Weights of a small GPT-style language model, trained from scratch on English Wikipedia.
Training: a variant of Adam for these matrices, 732M tokens.
Each number is 128 + 24 x the weight over its row's rms, rounded and kept within 0 to 255. Layers, rows and columns count from 0. The size above them is the row's rms in percent of the matrix's.

# layer 4 MLP up, 1280x320, rms 0.0515, rows 384-394, columns 192-255
size [129 109 106  95  93 120 105  93 124  82 108]
[[130 177 135 130 127 155 119 145  74 178 145  96 127 103 106 124 124 114  99 126 136 106 122 159 153 150 107 158 128 122 124  86 129 131 131 131 152 151 101 101 122 156  97 117 158 123 105 134  97 165 107 104 132 159 109 133 110 114 169 131 176 123 143 147]
 [114 121 128 108 127 122 124 170  76 154 143  82 125  98 111 164 107 174 151 137 151 115 149 150 127  99 128  95 112 136 154 105 135 126 170 141 102  95 159 115 155 134 112 165 123 166 105 141 145 160 128 153 165 148 142 159 107 139 119 128 134 124 166 108]
 [165 116 117 132 130 128 158 134  98  83 165 137 169 113 145 108 109 128 119 140 128 174 150 106 118  92 126 178 129 135 105 133 130  94 138 175 118 102 152 132 114 147 132 139 137 130 145 153 155 113 118 118 117 142 131 105 147 111 135  98 147 138 100 113]
 [146 108 145 135 136 118 141  96 117  76 134 153 124 116 159  95 137 113 119 124 143 143 126 113 106  95 126 141 122 104  87 156 158 161 110 175 105 105  79 155 108 115  99 165 122 133 136 118 137 115 121 138 132 125 132 143 118 143 171 152 148 138 135 162]
 [139 151 179 122 142 108  92 152 127  75 157 162 119 137 151 147 121 161 137 140 161 142 120 106  99  77 155 144  94 142 139 131 103 137 159 138 147  81 162 105 134 111 112 176 100 160 168 116 107 130  84 103 123  79 154 183  68 141 140 139 133 113 125 138]
 [156 133 112 106 131 178 155 106 103  85 137 161 144 123 131 130 154 165  91  89 121 165 146 129 132 137 131 166 145 121  96  98 115 122 147 150 128  74 118 133 146 147 127 141 143 124 117 145 118 145 114 123 137 119  98 128 119 104 159 146 113 152 101 142]
 [144 112  78 104 136 149  74 119 108 106 168 113 179  81 138 121 119 145 114 147 143 121 180 181 107 132 112 163 125 124 144 111 122 122 113 127 177 156 100 120 117 130 113 134 157 131 111 146 172 165 161 174 152  97 128 155 123  79 146 139 151 104  99 108]
 [133 140 130 142 153 144 114 144 145 127 139 114  61 154 149 112 124 136 138 125 135  90 131 143 100  70 111 133 130  80 145 106 109 160 115 133 121 115 137 119 137 170 159  46 158 111 113 138 100 158 123 126 132 144 138 119 152  82 163 136 130  93 138 136]
 [148 120 154 177 148 145  85 117 136 113 189 156 109 129 143 167 109 122 109 150 138 105 134 120 107 127 144 125 132 145 127 143 121 132 123 104 123 114 186 129 132 173 157 156 128 150 141 174  71 108 102 134 112 124 134 158 155 137 118 119 123 103 155 137]
 [129 169 120 116 129 156 125 116 128 163 127 150 143 109 132 121 113 126 143 141 118 109 111 142 148 144 128  67 146  87 166  93 131  96 121 117  95 148  79 160 174 160 135  65 135 119 141 154 143 151 151 151 153 135 128  99 136  81 111 130 121 154 122 114]
 [158 129 117 134 150 141 147 122  80 126 145  85 118 158 147  75 130  87 134 134 151 133 175 125 142 100 104 115 134  90 137 121 115 122 133 138 127 136 152 129 116 118 116 129 126 124 193 162 153 111 112 130 170  82 141  80 144 147 139 162 174 124 123 142]]
# layer 4 MLP down (transposed), 1280x320, rms 0.0397, rows 384-393, columns 192-255
size [133 105 108  99  94 119  79  91 132 105]
[[105 106 103 163 124 152 108 162 110 156 173 132 128 125 114 136 147  95 115 134 136 160 118 174 135 149 137 124 137 166  86 107 136 110 121 131 108 158 120 172 146 137 105 115 112 132 136  84 135 180 137 107 131  93 118 103  70 125 134  97 153 132 108 133]
 [166 132 141 135 121  97 134 134 105  99 141 131 138 145 110 126 157 119 116 207 133 109 133 146 101 143 127 140 144 105 148 120 147 128  92 167  91 154 148 119 132 170 145 109 112 160 133  71  94 108 107 149 156 177 133 153 138 130 141 127 135 100 126 109]
 [ 89 151 131 151 158 117 143 110 129 137  85 149 177 156 105 131 108 120 115  80 121 139 132 157 130 144  94 105 101 145 129  94  99 113  94 155 112 119 103 144 172  74 106 141 167 150 145  91 144 126 110 125 126  93 135  94 141 136  54 123 148  97 122 134]
 [105 136 113 132 119 144 157 173 110 218 109 115 158 146  77 163 128 101 122 139 116  67 162 164 158 117 147 118 147 125 161  73 139 140 135  47  57 144 150 175 155 123 117  52 141 129 108 136 136 114 117 112 122  91 129 128 133  66 124  92 113 138 110 122]
 [116 123 154  90 103 103 144 186 112 130 140 104  80 106 132  94 125 117 155 127 132 134 108 152 134  67 140 135 127 137  50 141 102 127 167 115 169 127 115 127 118  94  91 147  70 125 147 120 132 126  80 157 125 126 118 127 122 156 116 142 165 135 163 132]
 [128 160 162 106 115 138 178 100 103 147 129 124  98 128 122 127 117  86  80 137 115 116 126 145 133 161 137 146 145 137 160 139 123 137 131 174 127  80 126 173 101  84 121 161 152 117 126 146  86 107  85 134 134 123  98 153 135 100 133 159  98 131 162 128]
 [104 133 119 115 143 110 125 127 113 143 169 140 128  88 188 110 105 114 104 110 160 109 118 145 156 127 161 137 110 135 107 126 102 127 113  77  86 113 125 136 100  82 110 154 112 167 122 119 161 121 205 100 146 113 150  99 159 145 108 160 137  98 102 160]
 [121 130  92  94 121 119 112 147  99 148 106 140 139 130 127 133 103 141 134 116 102 160 131  91 144 118 157 122 156 154 123 127 171 111 145 124 131 106 123 156 139  67  93 152 157  98 118 100 175 128 125 168 139 150 105  87  58  95 134 123 122 161 129 119]
 [138 109 145 151 112 122 139  82 135 108 119 148  97 133 144 104 130 113  84 128 153 138 104 137 128  99 113 113 136 106 105 109 100 125 117 157 145 105 112 211 103 124 111 128 120  91 115 129 125 170 161 189 138 134 107 137 142 134 146 133 142 119 138  74]
 [178 114 132  74 117 137 165 125  98 155 106 147 140 148 111 105 109 116 124 104 159  79 129 131  90 118 157 122 139 159 105 128 139 157 122 113 102 144 151 129 111  84  96 123 123 122 137 160 143 130 101 118  95 155 115 135  94 150 114 121 126 131 146 157]]